Weights of a small GPT-style language model, trained from scratch on English Wikipedia.
Size: 15 layers, width 448, 7 heads of 64, MLP 2688 tanh GELU, vocabulary 8192.
Each number is 128 + 24 x the weight over its row's rms, rounded and kept within 0 to 255. Layers, rows and columns count from 0. Numbers have three digits each. The size before them is the row's rms in percent of the matrix's.

# up: layer 9 MLP up, 2688x448, rms 0.0399, rows 721-820, columns 128-191
# down: layer 9 MLP down (transposed), 2688x448, rms 0.0415, rows 721-820, columns 128-191
up721 096:131112155126144160127163164135162148127188122114124135143143122149069119093126133147138097090160144169123091124096113121118136136148122116136109156160130146120120152175127079152126191148185107
down721 091:149138120162114113108047084153129097142113148160155101085123101138155124150163112099149168135163113077133079140099163157156128165120164133129122090109141138132129127124162123113139118135094119
up722 092:119101125133171171090084115100096092138150144161164164151084181120110110124111152103170203110137086164138125131163102057134133118143128129132126100182138130105075082130104141137142130150164156
down722 074:188116119093088107138129122153151126120099067126116131136139104176123138139138108150133094179164127118146145116178119125133130123116150145144112157135095086123135149125123107109136137109105117
up723 086:099155122135148089165167147110120097112108129142125124106119128142097160070133117137095132180177110159127094160114072157172124096083128123131172151125103152130134140154123142137134190121116101
down723 092:115145087133076090152133161140145123087109115166159115145107123126110095128101101102162060093122114157105160097115138133119157091146117138166102136083152094148154148141147105173112110137123156
up724 098:131124123108146144148106159161114130147086160148158131157179162150125132096139142127141158117150139137133085089140081113126124111143094118150147114170111129133117148099111121147118163125071192
down724 102:075128125132118164138111123160105148106103104161172128129067131130138150119196129117131122166106104147177094152159152166137121151161169080126123150126128128140130105155127132143095126138146081
up725 100:115148091157139176145131131129116134137132099127127151148098087170085134129119154113072129133055148133115101118144100124147159186127129111121168136172148105115098181154154118160105122171125100
down725 106:136164133092137102119142143131126162085107103141118113097156147107136155155106113149119125133154093133133127149137147176155128113116113147119050177117109111137158128155124161151142093123113106
up726 097:118116128092153160156083101098162117145155153132101111098074090118137153124149117157160176165098150188156157124123085155170109107151127132167110100141130165140100146164123114166138150147078138
down726 087:151090097111164089124112139110153118113169111120149146138157137165109106161132133104091088153111121138122141096138086075137105123103103110116127099144103128127137113099125160102116138105189114
up727 096:133116107154132114159119108176143151105097111137139191104151123154085161111126097130127138157120121099121102110147130074175130144100085173155141101152147128100111158115121114128165164176099101
down727 101:131131134126162110122107159112140160169155131114175135136120149172137176134120104114163157117138118139102148149103140147146127098175149109106107140112133111135144132125142145130093076136129179
up728 093:194115134146160175148175147160081141119138092148160131112133151149166082045123138090153105072141158114097086134141110124137199105111069129162133148136103152132103128151117167120127154129121147
down728 095:165140111118132167149110128162145113108148085101130154146142138105129161175165137101162117071176110126116120172122149105066150116174121158151147149117109089159165089140113125167138124085132104
up729 099:059117157119130110100141147152163131118187135087140133129096138136115171137139109144106150146122111133131163140158118127130137194138146143111124094110183139109127127129134086115128104165094076
down729 099:176127102138113133218112056092159124086117120178136127108122146146112149082137125128131134107122127146135115134133115122160145130150157151172126163169109132124120152108111159108117122115166187
up730 101:124163124109113167107136089117157093137177166135137133143116139138099183152107129099088148091105142126091117102102112119125145122109122139129171116140136118121129124129114151111114120149124096
down730 092:098126134170159106144149134140109154146137146134142101158136155069161139141146127120135092159125148164144135148137133183151103112131134147089130151130085091115152100139109125113123123099110123
up731 099:123117149170152144167129153146151104133128097145126162123111158127110129113141149094148139129175146114136133123138137131125104138119138170139141120136136099112077143103090116125128154136108129
down731 102:119144144089116077143136103141123148124141178125134161114115153115097131115106141148145114125083094099123105131102161110134161074151126098170131109149165121131128103120165132124131117152148132
up732 108:118133150109153130111109132105161117103161096129140120164152131124117162150155167119141101156133117119139123113080145137093155136138087163123170056132155140095158111121134128138131125129096141
down732 110:113138079136120151190146133148101142133111145135111115100115157145112126114152121125113160137129169133095137099143117143155103136123096145127090171165108111146089117141112133102144122119113092
up733 091:134113170114087130146167129104137124137172106135080117147146106139150106137128110155135145123152144146132120116109129175087179158157136103174145070151151134128106104160118107151095086110168131
down733 089:101108145114124124172102108141108141126082121114155145091124144164128151132115140138152148178125087097077149106117140064130120125115128132115127159102103087108110149088139117138097152178129140
up734 085:167128112168113150115148155140090151128106145181148118140144117119160141129148110150124105128106104116102136124153096118133115112122109144123152104133123143108089136129118141118123124109126116
down734 084:112152142152109153152144148141158124155095117151156072130137128102130135169135161114085136159117140155134108133133138133119159160143122128140112139088143092109157116142142150134144124149117150
up735 107:142166126162132148063125157131093085146127138142119186120135168123144120133111111160112173092163140144165130122144143105080126136177127170108170126114139141121099154134110126134123142114129129
down735 116:093120076152117100110120110153170097135115109140144144117117153129095118174086176135137114150120113132139128123128099137115098121156130141097126117119099111113110149141129085170177183147135118
up736 081:161096121169150129127140147127147149099165113106128133087111147104122115139145101126123077123168122079161122123149115113151145114125108139175131130114100137152173103110152075117101113113146138
down736 077:117175107131062126102097118161126155150105120137141164139114125164103144131104164097102191155069099111088130162141119099148090115148145157118131109133155136096083152115134156114144118134116133
up737 093:122142130124147145112109117120113117135143177113142147148148088153163130108103113127134085122102115145098133155143129162152152166114124124124163126103125099119111126110145088119118151144155129
down737 086:140111119121094100140147126112112083092140122164115136104156131131156094173086124151135119113153094090110175128125180172095115128140138126171089141156137139163162104134121164094116138166112136
up738 100:157138127097104176105070171103137125127101094121120157117077101141145122131079139141145150151169074132161152132156144129149152102170138097100138149142101165136159123123089132102121091155198091
down738 086:124151087130133102146136113120092080095099118113167094163134121134082125159129124136134099097115106139086100116138098117074114147130143133156139109134162123112070120128154139140092163131111169
up739 083:132098201119139110130136146146117118105158160109083133109128139117101146096114126154146106109171162139115110143114138132095165158207120140146097103132135092139159151131145154096113128131179102
down739 072:175134113157167129162112124121132154117084165146115098115137133116109100137113096157145114093145138147145134105124118108105119107086114087119157142142127156055097103166179141164152109129118120
up740 090:145108130132132128116132165120103074093090142086146123139128101081124140109134128154102120144122133183108143141121107134120158137113061138169157120170107092086077149107150156091113168136095122
down740 079:105157098158128122139134135095132167161164135129144113120107123169114134139120115114130130144103115113177100140112150112139162146105108149105127131122145128170135075160158087142142123091162114
up741 095:118113131148119163117104130134127117113114119095108124106129064155128123138104117089151150143091121120099113134135114171132112178107129110162131122139114140119136135136107091109086088164165075
down741 083:105109129115127113131115108103158156119122119131170124118149109139131155110090105115089158126101115127141109126179120097086093087130136136108155146132107161116118125110151131122122163108126073
up742 108:151112085157130085118108129137102128155136114147111130104138106165124143085104136159109114172119155126114162160128105106142130152135146097142112123150152135121092177137126122163129116178136131
down742 118:124141144125113160138134135134099132102099076103161115126130189103106120141179154093103128096116119122122091124146159161131106143130129135185121145119109149115119091145091133122074130133164139
up743 108:137079128128178172103119166090112135116145127120105137120101104186153112156099144132130143110154148170139131127139114115088134124179127133125161111134132185129129130125115089127094148136151100
down743 106:123121157137174099124096143128103119100137111099110141166166082100105076119096123184127097107149138143152129166114095103131107091170128143135165127161143096122120117148136151110131075180130095
up744 098:172132149105143138139149125113138150129163152068133145117119125192099112154139162122125138124096091146145108133129089114094104133147104169121135059149148131107067096154154155103130142137120161
down744 106:164130152101088115112071113119131160142130143143140132127128103148110156123135142133137155143158150080090143091108149146129129121113149144133091157135123075122132162133134120134090132109156128
up745 089:162143102162140117126065122158133133125118126115149156140116071114065119066109157135115152097152149132133128142119119139116101128156104118119094101122146128122098122129129155100143138154086103
down745 074:157169108135171121096159110131124137095106134118121118129129103139146111128120141124125139151133103142078108127115157107129133157124107131087166121152126130085146130110153150155142087129165134
up746 099:079148115136166105108117115096124108121053097074091140108161110101136138116117136132099089178120126133089142101162129147132123163098101124140105145132191142123130173129176128129121091122121126
down746 095:130126081184132152182138133143123135148140123143125114116102143102144117127181075154115125125151132084141089141140153112121149137133085131123135144126132124164133117162145171141202170099138162
up747 077:144147126083148096136111152171146147116092113091138123141118104113131127132133125133138131173120115152112076113148118100169110107152107161140149143143116137111113141139112128110098165137138127
down747 086:128129119131142110144146149151124072144106103145145102163140135141111112172114139141136163062125129117130154134141154100125159121146172100118118128092126138180138140132141100139157083108071138
up748 104:137120145107123132128153144173143125129087132130133138162111086106107123163132184134096118116141136150135104116114105142134119144132101176152105151112100128132097122120125093085102123156109058
down748 105:104141143136156120143115083142123135124174117137126126098153160194120116169129139144076168165074152158137168133124127125121162092147198158127082119126115116127162143130125133129113148126166140
up749 109:102153124139167109145124135166115142077145134111136151109113160126046136170134149080143114176123084087117124141109120116126103129139113123138085125182162124118107118152147150136125176161174129
down749 118:097137068115095151115125135108054107150139097127127107136180139171140084060089144158120136087140133144103140173125172146121131104133134099118120137132136101121174167160144079142124147157110106
up750 104:119104110138170121117074150121162127125156144131162165164093106119114137126116141109123192108171155137143175111128136127114130116154145145131158153136100132151128161104147145122099098119101136
down750 100:103109112135130071175134158122159153158147067153139152141158108126124154068120155130111162123094124150090088135080131134153112133135131167150110095122128121112152129123159148101146180132147097
up751 104:083161149109148144124093138115184129144145094094124124098099143117088136128166104096110117184126102176174134160122126146157159098129131120165090126151157160131149119144119146111132128161153074
down751 084:156143127145095114142140115153106094146148141118106132155152102104139149111148155177143134104111105133133104103130115083075123140149124115140193089123134074159115093147115129134158142155116181
up752 104:136137158126119171150148123065118146099101132126121157106136132108102087081105118134158107139157126108065092127161116123098094129160097150130140127113105184116158162158099145085093130126197164
down752 102:133138139109115113128077134093130134128111112120124118141127135122156137112158126089165147135111124142078154164125105103112165093145154147124086120173146097126148119124148180123102156159094136
up753 089:157120137125104122162162125126132118111122116094119158132122123096092136061123108100134107107143182125129085121075108114104120134124106160145139177115111148100113135132131145077119134140137171
down753 087:093076132139149132136094114140123134089104134131123117109151133146158106167126105161145122129143142123147120146133143131100127161154106118135103140128132101089173080146123139148123088137139120
up754 092:131144147176161169144116157133164105120126138092169136130105124169077135104151125123152130162160172135137082131097120140140152129145114150138192137126175107108150146112132066109130186105076078
down754 106:130090070123069129135156144134135127153159163144081142110118161120147105123117155175085137143125097121149174174159123106122132116141154110083102101116106095123127116112140187139129117133160157
up755 101:105130132083132144138164096105167075134148119100113125125100119125152108118127127157131114119153144095121154146147125145090155129107116159110140140132140133138152132154097154093109126098097078
down755 103:075093092169139163126106127139180122131127130105147176137126130125101131143117085141120118144118125134155149162125114093150098145153131151108165147165103119145119153113113117121109141138128159
up756 114:105119105188117134110059141139094112132110113152086169103104109121133136125091109128118129126109148150090122105135107087151085194155120121141127108162128143116085147087127119112130108132118124
down756 102:133143121082127066134091115135147073154136133109155181180113085152090155101156134146124134133153153069106154111122127152111118125113146084206154095183156098155097136123143149128124157168123116
up757 077:144156110096144099114136140134142145164175143147158169152081125125100174079171112178070119136139126087155126136143070146125126083133106117094132142155124159104140105145151136125125164131131057
down757 090:112109110154139143173118154148133116142088079135141107107126144167101150159127150148121140163111110122168119154104109145133148160125142172118172141120119100158136157141117107094119138135122182
up758 109:177184152142118187113095109112121092107104092110120161142092133099124147101092150104143119129146128116114124120106136140127166117118141149124132089097180143134134149144122104102124127173167120
down758 116:120105169111136123124081152113115100102125103080133112144121115138124085123118147165121103135201082130121125131123103159113124131174115172124087075109129106136127118120118135130141135134154144
up759 082:107158119147144143111135102136085121119149177129096168134146121115130114101112072099117147116116105090098151117134095108177134146109122140143132117139124132130118158085140132167127124128144150
down759 091:095105135177141135139123131120108103134130050117124133138142136086142122144100126112129110137124076140163102161109131161118133119148138144110116133101138144176167129128106137103161131112097088
up760 076:083158150080097094146122140145129075097144123129149119099111129125101143126097128142132098096158134138119153132097102127126157136116133129149144117140140145071105136145202165122139112119149106
down760 070:146118096149148154091113127144112173148128170116130160115110134116138114139138141125142138128111094109131107137128143119149085131158132140131107133133116105196120116118097115122134148111149130
up761 101:149114188159126142113149105150112118154091101119143120083133155137129128141116104165112064178138110148143127096144106123105127146152150144117140114142180179119159136157112137059149085132123088
down761 090:124132113126097153172120153121173117120122127133087113145121120098135065160140158111139133104157089112113157126114117152161125099166150146102135070113136109110131097165108153147102153144156146
up762 116:142143121184196149109099133146120121139152161135128144161100129133099123117142104079121109192122124134141148110123113109122129138144131169103153116111128148125139121182089135121137131163138140
down762 117:176150106142134142130168108111110140141148112112129146145125135111123125098107131172091107123169158117166122148103149102094134157084140171144099152143135127122135165110131105145105120126128166
up763 098:149117187165153112125137143169097126115151103098170156124093169109141169103125098086116102191097110152139120114120138114118131109116137127156114090125121153120102112147127139127167159144137131
down763 099:132104155094104159125094118130100067107123121122123112184106113119159101131143095163127112168183141138118120136173172121171104112140128108104179147124133100147131101118135163136146110090151142
up764 095:132127104147173126143086085114105117111068116152137131111084101154111168161155131108152158103125158107129111111158091063161129144115075127100100091113083182126141126106114098126109128129134122
down764 081:095088175131143128146135130161099116090134124131117117122128155043136203162123097135169105107133145186131110065095135157165120138132127137100100126126114143133136103150097088136143139144104107
up765 095:126114109154138140097164124104118153132151133143162133105094149142153136122095121085137105120117135099078140127149099125131114165121118167104140143122122108138142121110141088172132142135152127
down765 090:105100154134152153096128151121132084133124120146138138143133097122141096116159151152134107120101102158136168134114149167134158120128180118097102104156129105161107118110102174157138149122176120
up766 116:172102170092128166111114124077158118078165161126116125122143148114129117101147161138112144143085173110131161132167112113090157090113104129160113072165105154126110130160106153122120133136108140
down766 122:132125127120130138155157122138219151144118143096120201150145136116102133101127123102113149095103115126142143147116120077103111129147104153132131157157149134134077118140135150151085154136125113
up767 108:085143136103137109163132111155133168124134117149164137119086070133085117123128156104145148108129078156131147106106118127111126118137142134111153122160140137118048098104142117107107125159115137
down767 110:115165150123144112138147142129124138123119147154125068157135113124132122128112107105146114133144145134128064125117167168123156133094120153169104128091119120140154088131162147099120139059095095
up768 095:190127160068129154091168166173192140085166147146108130146145116165086138113152177122128158154122146114111111084096141120161125142077122146127146152114147125102118113202144128096114173133111105
down768 095:103181145157121120130138154122110111122109081135120134141145095163112129172117130169142121121104142138153106133157140092106138160136145083163136157142153118178096154104140106162125080076129109
up769 103:133157171158128209121153119121155156133150133161175119126083156132101147146134174104151149129117125142070136095091134094149096162158115128116056114125098112097139118120139128107095130115116130
down769 107:120151102100137145125109121134116102124124135154103094086161120113129161132088116151176097147135150162127132104114139139091135153143108124121129081117138160154095148107104110121121143134141133
up770 107:146168188144143159119165141129075087126145161110108124110137143109111112147078097112113143109154155111088172130101115162113090177109114140113096132129113147121121095145164145106111133133152151
down770 116:118123100066145109131149125135133110144182087172200098147141134122148108184121097128141117138115118112126098187131162126123136135131073138133127172133117156184131139143125141166160140129080123
up771 090:152119181121121135150166134124133131151144151107147121117111114151130123102074159144112113098189150142154129109147096141139093128130137113114118076127148113114117136153084154113116140137111106
down771 098:119118154174141177116113097154162153113130073154096135180151143097085145129141087166127148119098122137179064084151115129130146166144108127139138120181154116109128113127144078156099092087112090
up772 096:132088125105109143086145110143111115156136146111095142117093115128113132129108088125145154108152106134117126110102121154129171141151155170131089074150185143104109127139150125103097089200121136
down772 085:135139129103159094171116159105112110154100102143107110122166131131094107126098161119142154146127110139109122153083134166120133100158109150062136121103092176097131171130139122124141145127092176
up773 098:131102137181144114124127149152113144106126103111124105111185148118130117135127073100120114184147099071114134122129108112111128144146111152155157144122129116103137133139139098082096114140163163
down773 093:102172086139146092144159140148157094149155120102151123140116125122166163135099155136130111077120143127109159145122099085131100094108105112129104078110105142119143172163134118162130091114079107
up774 105:099113181132139118130131112134137165121125118169127170069112112102099121106110154130125111125125081137139130135081124130158121148143086124138134123103121182112125135134115134113140093172102085
down774 089:162134102162118162134140160125133113145108104145134095136069137148118112149143119152145122115122159108103084133138111152131171124154148108087144138091130126131146100098125127146145119082107146
up775 120:150114129136137183107099142170129138156109141129111134165088136115110179119084122074105132115122127057106080128156129107154127151123112135099143107144108181140105165167103132096138105149120123
down775 123:134100131125131136131117128139098115162120127164100139118157108130100147084059105132135141120099092152154167151158142117137142097122152130154160118075099111118109118120100131153089131100126105
up776 113:128143103136137161121141115122128123116140101121184134132143115120109137097094144131114146153094187127094196116096115129097145180124128152138145132141120091133124125138117148149126147170166116
down776 125:120123121095119116110134110169130114161107141156133118101124119136111124159135130085128120103143150119141116116134121131120141112122135168099127132133125164146105083117115123073078081131112144
up777 108:118106119117100136126118105096106131127121090145137155100119111106129144123105090104135107113149157152122171104135119126103146140152132162141150136165146122125168130132119107147109168130085121
down777 114:161135106135113130105118110117180083140093138124148133117136132105106128124178116111159100141165124155143126114111101109118123133132113133119073149128110094123137162139151102102136092098127155
up778 085:123146159127177102102142150136173089150163152133131133110089100118156160149133129113120135110108123098067083130115103153140147132101089171164133150142135133114108130144133110169111170132148075
down778 081:139122115108070108124113109102121127113137121146154121114112160152130151192158125165127109117154112087144188105105162097121151086152112111155161126139107119147137146095157121150177111115101118
up779 094:114131149127109124130144142124126117130120118087136124139097143155124163090095161088190129138115123133130105110138071110134156120155099136141168115098148112109124160096132126093139129117119128
down779 082:092147156135142145142134127166138106131110135186112112091094110109150122166132116184121131145096086101126110095124112157158096170128117109127109139134121126107166110155170107128141102123108098
up780 082:101120091171145146156183122098100113132168091133155097121126164142111108125127133105131129134106118121112127130135124144121113116146167124134135147123186127144144117124111131120110161106130138
down780 076:161144155085125099165079118162127149133111107085143145166098116079080121103103125140098155139130117129130088112127122135119123148157096172163108107120129138112128126169160119090176088116120125
up781 108:103108119119127146120135111113157109130152102133176144160097147097108152124141170108092112141143157120125117110125123129160119160152120122124114128156112130130134140126096101113154146136083125
down781 114:116149135111116153116145089133139126121127168140131148115109131147122156152139111093151141145125128112138143134106101140096106169112096163093118094095119115125159089127145163135155126120151153
up782 089:183127119091140117126152114127139131112117132137112125110054133150094147118152111139140127133096145155154104123135107118129105126148135139131120142141137153120094157142144152082118161124137134
down782 079:136111123178139132107126117164127141168142106147163130097112110112118123112154145165106140130154130146102148133108123110130095126107128091124153186120104137157143119155126101098119154158101124
up783 079:144109181113152083152192126147164156099122115149126094134129135124107118154135135115163186142123153115069099130109109137134117129112097144124146171118131135050065116117138157150115125127144153
down783 086:107118092143096166084120142134093109139109129097163138135131157124153098108096097135145103133144121112148137138149139095120134124136161107141125091142162103195148100119148093152161121135108141
up784 091:153131184078115153130146136160120118072143182111094150133137105196123135099118150169148152157168168111165110123097095127107156108163144135119116119134116128113102189163135119088098119110142146
down784 081:146158114138096107113134146115166138161150088128138093123105130102155127186122117131143111144111154109142104095144148175102120145132169128160086132109115120142122096126107126149140131112167144
up785 111:123117128163150106109173118132160069112133155131106103157130131117126146141142093127153137160136115152108125089135124090135120134131136150143121126106123150100139144104111132078144160117107116
down785 107:097112116147105084175095149143118143122121099152095137140106161137153148152104141132113118109165112111091095146141127172150120113134141147115181168125174124174122165119163123167097131141130112
up786 093:136152160181129105129125103097102103125131118101114119116112076117150092164129153132149130129205126144151120121110109112094117133131096144166158104113141162108138129150110135118105113118101127
down786 097:103111109138128164138138127178162138191122158119152105073149158159132121146133110132134082094151107115097118092155133057115175154120138171140153123107128115150156124112129125170135155115140123
up787 097:110152101148146155111137159125154152110114135098070136092092134147124148148150181124156172135120170104096103114121119108101154144142099132141120148102102111107109148168121134108066192120127097
down787 091:132087120120116097098121097144138137120155108116148116146176108100122141117121105096150105112146172137138148103152137143164138113115127142121159118129123131134152148138148124120141089170095165
up788 109:152135117140131118137130140095095108105104172083131118144127116149128151107099134117111172146131135125156132156130128108117135112130176163135135131113167194122065138122125148165119139126137089
down788 109:153137113106163149137154108108149130110119130106137164128134167155127116123144107138120113153137156150102110146143109110160129152115128139145088170127155148136143152189136141155128147175165060
up789 114:123089132146136151120153151090077097163105103134138183144070134157119157136100118115053115182104135171147141152104111137145149173109136120133140110126151113137126147097153124152107133154151095
down789 115:139131118095151126110149111155097129095140118099117102150132137090119122125143125112141104107161143108131125122101105132140076146157137175124140090135108164113156132146117120107130150137116155
up790 091:179116156152179110120193183131101128113151153117149130135123152149141104068134125109130142117130131098123138120129165134116141171075096133192144119128152153125085108094132107134119137129113158
down790 090:130132084109133171092125155147154103164135120130128160160123092153154113106113136132131139115119134108134157135163163144133094097122126118125130137180094093205109086108123137152144129114144097
up791 092:178096149101145185141146195118124147099112104098178180120112111174131126115131127159125096110143118150156074133137123120108169125092114129148110149128112114108075123148128116146123148116135135
down791 099:132150098084155113126171127111144176122140110094138126131123145135124123137139125151134111140143146125105104151156105136156164135141149144143148135093156121187162159125129147125158086170116066
up792 111:088144143160169097139109159133127094142095079140134139122121126091124139129092143076146140104087136150107123112182115112093124171121129170121145124117096142147123145127085102121138109162120098
down792 102:138087105095135151118165129106139131141132193105138108092126113156110135108168142143124067125132136099126095148097103127176118129154133113137094137124144096127125132163077120116078087139137103
up793 102:114138181138132167127156121155126179133105119150139163108124138149153140129145104090141117146119091137118134143097124128140108175160150158127146125135142113104150130127119100126122118149109153
down793 105:148164115108134085127121102123154122143156108124168141156166081154055134120115133126134093085110106107128122129159164138157172147143132117101124141132141113104147129123162150118110105147143133
up794 101:108178159085135150141147132106181160146133146150137156083140119119098131140126114098133123119145089112171131137108129133105129166143096163103127089117127113106121160158113135094126119161152084
down794 108:149099123110125151135151109100117131160168130139135141140099109130127150150181145134115139147135166125112068092136154093109139133143092115158107133161125144153100138088109138122132105139159137
up795 084:126145151095131147133131142139112086070077135116101127112108092158113179139123087144131142158188154105149127151080153121088076100125150133118143145134148149114136137077125120104140125125109069
down795 091:111169096180094121150123093103142157159173118159161122125147123115123125141115177162132111096112110106101135079123106125157161150171112101169133117140110106148120102186126134136103136095139202
up796 107:113104159096162113127147115133174130158151119145120123085079114113115135113130119126140129175141140117037172111090112132085117173121139145115105140104152143130115111122144129106111134140131125
down796 104:190134154149121120090145136110124101127057111177158101142108130121146109133107092155100138141116095145097126162147147145189119102116133172107148121108124139138131140153087098144129140116095111
up797 100:115184143086160178085144114134111119141128108122162118132170066081129104128121156107149124170120132133122123093141118148101174140157135151158126140080107155116147102147139142111136126138120115
down797 087:140096100128114136109142120075158122104144128140132165151074122156121127144110125133119129100109059101149082116117188130094114097102134111151157121151106140079087113117137091106097103115123132
up798 110:148133121114147129106098125126096077108144168130084137148117105172148164134097092115079123124135117155131152141135110110107148102113168114139149118107117163136083151161121133172123136133119134
down798 108:115134149138102171104104094149130149135090135118132124173125175107117114169177110098131156138142114135106133125144145183148128172080107123099088065123144126107152065134123130129147115105137106
up799 098:126093128168160144129121101084100108138130127108104143139121148136148087124130135129156158095172110111136134146137147100127145116133141124185168127138139130117097133142129105144095172112104142
down799 089:114128086113123138101150124135110152118143153155133130098157080149100120186118084135124132159093143128160130106139111124135133130125136112090134138124143134105121112129169127102129104161083111
up800 103:176133155123125109113108151123143141121106138104154127134120169098127135159133127081150130130155130118102098078138127115200115153143118114163079086126133168125159104183133129118132110144093129
down800 106:160092118155125126129079090138146093140135063136169099100132118093118097101143169110104093146111121097126168135130117071122145121148147187133113107108122140167166127148152110123197117131086103
up801 112:140152149170150113095136143146117172120102117137133131104142111157142117107136143115096128139120129176129136075106078053164141162173146115138138105145121135133103122144107092115123177166115114
down801 126:136148145136118127120128117139193119101115138174141094119128120136109141131133113118120118132114101096123101126113115172152124127145142141111119075162109096140121126111170134138173140148132154
up802 124:135109147118161162110130117161085101071098101106152139125152126111129111087111108162111095128125117157131151084173087126140140139185090152118134120163087117103129141113141116102127138125099139
down802 132:147133076121115124162101126147130109146124161115078095149106133165129139123117137139102142162126126101136082149119178091134087126135093084086088134138150187136132142119131159127112136103121166
up803 080:124129096123132091133134103101175178123118121144136124102129068108107122112118098149132129137127122120143140138112133126125115094131144135118145125189138115095180129163111093127108150113145125
down803 078:131080106141102133144120151170137127120116137134133081093111154164159095145162100140132125093111132153146120108134130128120146135179137106091112141085149126118123107114119133142153080119144077
up804 099:137154140089143109104124117120180153104145099101056128145118098155128152115123169140114077139123129135140101075106143142076127146109113110140100120163119150140134152168091148161116124104142115
down804 090:137144104105124105139142079122132132118145142165121104131120138104143128168109122103124129112130122072154179098190157116105166144119094139129134137142111156115139106119159135131119159110142170
up805 103:077122119122158089107132133124112101125141115150124116086126128131128120132130091084121119145138149158091170118116150137138138155123169100162124146104134101123166107123109111143125156139163187
down805 109:166149130133175139123114097130119155182121104173101126106130134170095156133151154135102126141110101147138129124134152096116129134173133142139124140126147125140092145107098121116156145120144138
up806 093:122105123135172152100097113094131113110129123161137097112130152128120107115153148119114149124111126107097131149114110091103176128136093148128105145084107148126121111166157153162127194157108122
down806 083:129119138145067112136126134129134130091119158103146096156104141166129160184146117098112080130132141112135131158106147159153108089078095133153136140120118069161169116170094113127134114119118119
up807 106:138128147115136154075127110099120160147135110155134150110111140159108117139143180109141153122097131125096137153104121112115130139162103158108121121091154134114147141122105121148131111161130122
down807 102:116136074127095110151095131084138168134125147120143121153139148092145098087247126138138127133146108111108123107123125132140137109125115101097133099151101112116127126132135152098138119153093138
up808 094:106117135120166156138131144091127102115155136110116152147139156139104131122121117110132155115102140097114135157104083155064179125141108141126111106160184114108131128123130151140108151164133106
down808 095:096116127122113136098099124124172156129094148176152154127098091089119139141105157107116094058140124153125148110121106104108129122143101143119092176116084140172129123137165134108140130129113139
up809 104:124129119169124130139145119122100074098116107122119139137164135157131117135066126143075152120102152103134123123135111100100123143128129128117136143167092144115075124133134112148116114134133132
down809 115:149134124136124110098154106087141127141110105109153117080112122163127164136155116139092163158173126147129117126161137122181190090142140121102118110145113106138132105119180135141146150148127122
up810 106:108159150165138112138161142131136143149133104127119138117143148146085104146139107128147177110125079090136145160145135060126114149109161151150126110098178156134101117176108107139130119160143125
down810 109:151114144065132117155137111106164133119121166097100109170140138143157150095108137130111155070111161152112128176138109124103161139154108136110155119151117127145140120073161135128121094090112103
up811 084:115132112129127140156130094137193120128132119146124147135102131132133124131166137168165150137106112167112122127159141145151089095139140121171162104135154110137151099122100151103114053138152138
down811 075:137147086114110122102098123084090140095141159131148152146123114102081116133096126111099159113136139105135178122112127117123179133126113117066103152178124123100121133137184136136180123145097097
up812 114:163121109108155123154119154111080129128076115180097112155129108091123143138150112134139193127134161121115140091120104128084092139141161128143123128140124118122130121164160127137131082121128136
down812 098:119156114122071131151149097073142148169167117102141129119133160164096139130065133128126120103150152160124111116124136107144149105145142112102129165140140152090139153144119120149111165142145148
up813 095:155113134092163155151117126106149131102094136113151137123114149106113159149139131138099137126137113107068124126143090138137146129156138123128105099137110125126125177134130119134124180149156136
down813 092:115108135132098090129111110190127109159123133176119110108132109111118149140109129137132145135157144156149115121150151139123114129120157113139134138161099078150118100115132112115116121111109134
up814 109:101144141134161141131127188109113135138108106128140123128121120155091136149128105121116151148133162129143084148107113096131148124128078159142098078123089170133130146155106117125143142129114118
down814 108:139126121149209080131094122152099091114155148168093134135127130143140129095095148100140121083090103082118152108144105115121105124101129138122150128133095123132157094174170101110106152136093134
up815 108:107133127129169155092061109112122126109136092103131156131176155141120152153123136101117131099120130059054116136155090087134129141147146126140097084138089131121126121119116088134115121148149127
down815 101:145119138108110128149119143142131083148145139161095158142117111139112120159101131162137128117124124130143152142110105116115091110148126115120167114122117100119085119196139139108092149127123109
up816 104:126103145123108144099128153150138162144159131121163119137114108124116129105141132160102121169139121136124138110100105150127103145137080105119146161140156118134113104145105074154113162163143136
down816 079:133132113132153149116156116100162136145139128120144113122103143126127088107118131134107149120153102128104135153155107134148100111140102128121102103119132138123130160103115143120129120167136123
up817 092:130145131130098142108126117120147123123167108086105109103090111096107111111137121178122123167145110116145134145152148147083143126113111145156118119123122111136146107152125161115131122159087116
down817 084:184164153133123150133119100126083109149126143110165147126148143177126167145094148120106101114130128140146130142111148120129114099151068109131165078145150112084076156114167121132118135131131140
up818 096:175166148126101137152141114099187079124166140117126123116172134152136128120084137110153153120147107082130126102098124086129135109101107163142174100135134118125113123103144084110109121100118094
down818 092:109139139128119139132125170132162110161159133058121108103078155148141111160089150176128125167134131148172103146165154156105113124115123132121109142107130149112093120142116143174075118123107125
up819 110:092189093129108116090108132131141123113114131112129187122094120149160135122142172135076131108108128135089131125174147106140109162125128125099144103171116144127119127130112131173153128178124108
down819 121:161098167149133129169120122143109150114144103152136096078128085130138127162102091144148125104145139165114101083129137191131120092141101152124115143115096115149141130111136095119125140115148122
up820 106:156122096154114119154111110126108140121125090122156129155116136151140128108095129134159167136130097120159115159156148135102147110147138115174118146158109106123105132114114159124147107148106128
down820 111:143098161146160122111177148087156124135129124093130134092095165117146133125146142154169127148105098128083123125128114083112101066132149139135136131133136114119145171143114112133107117145122086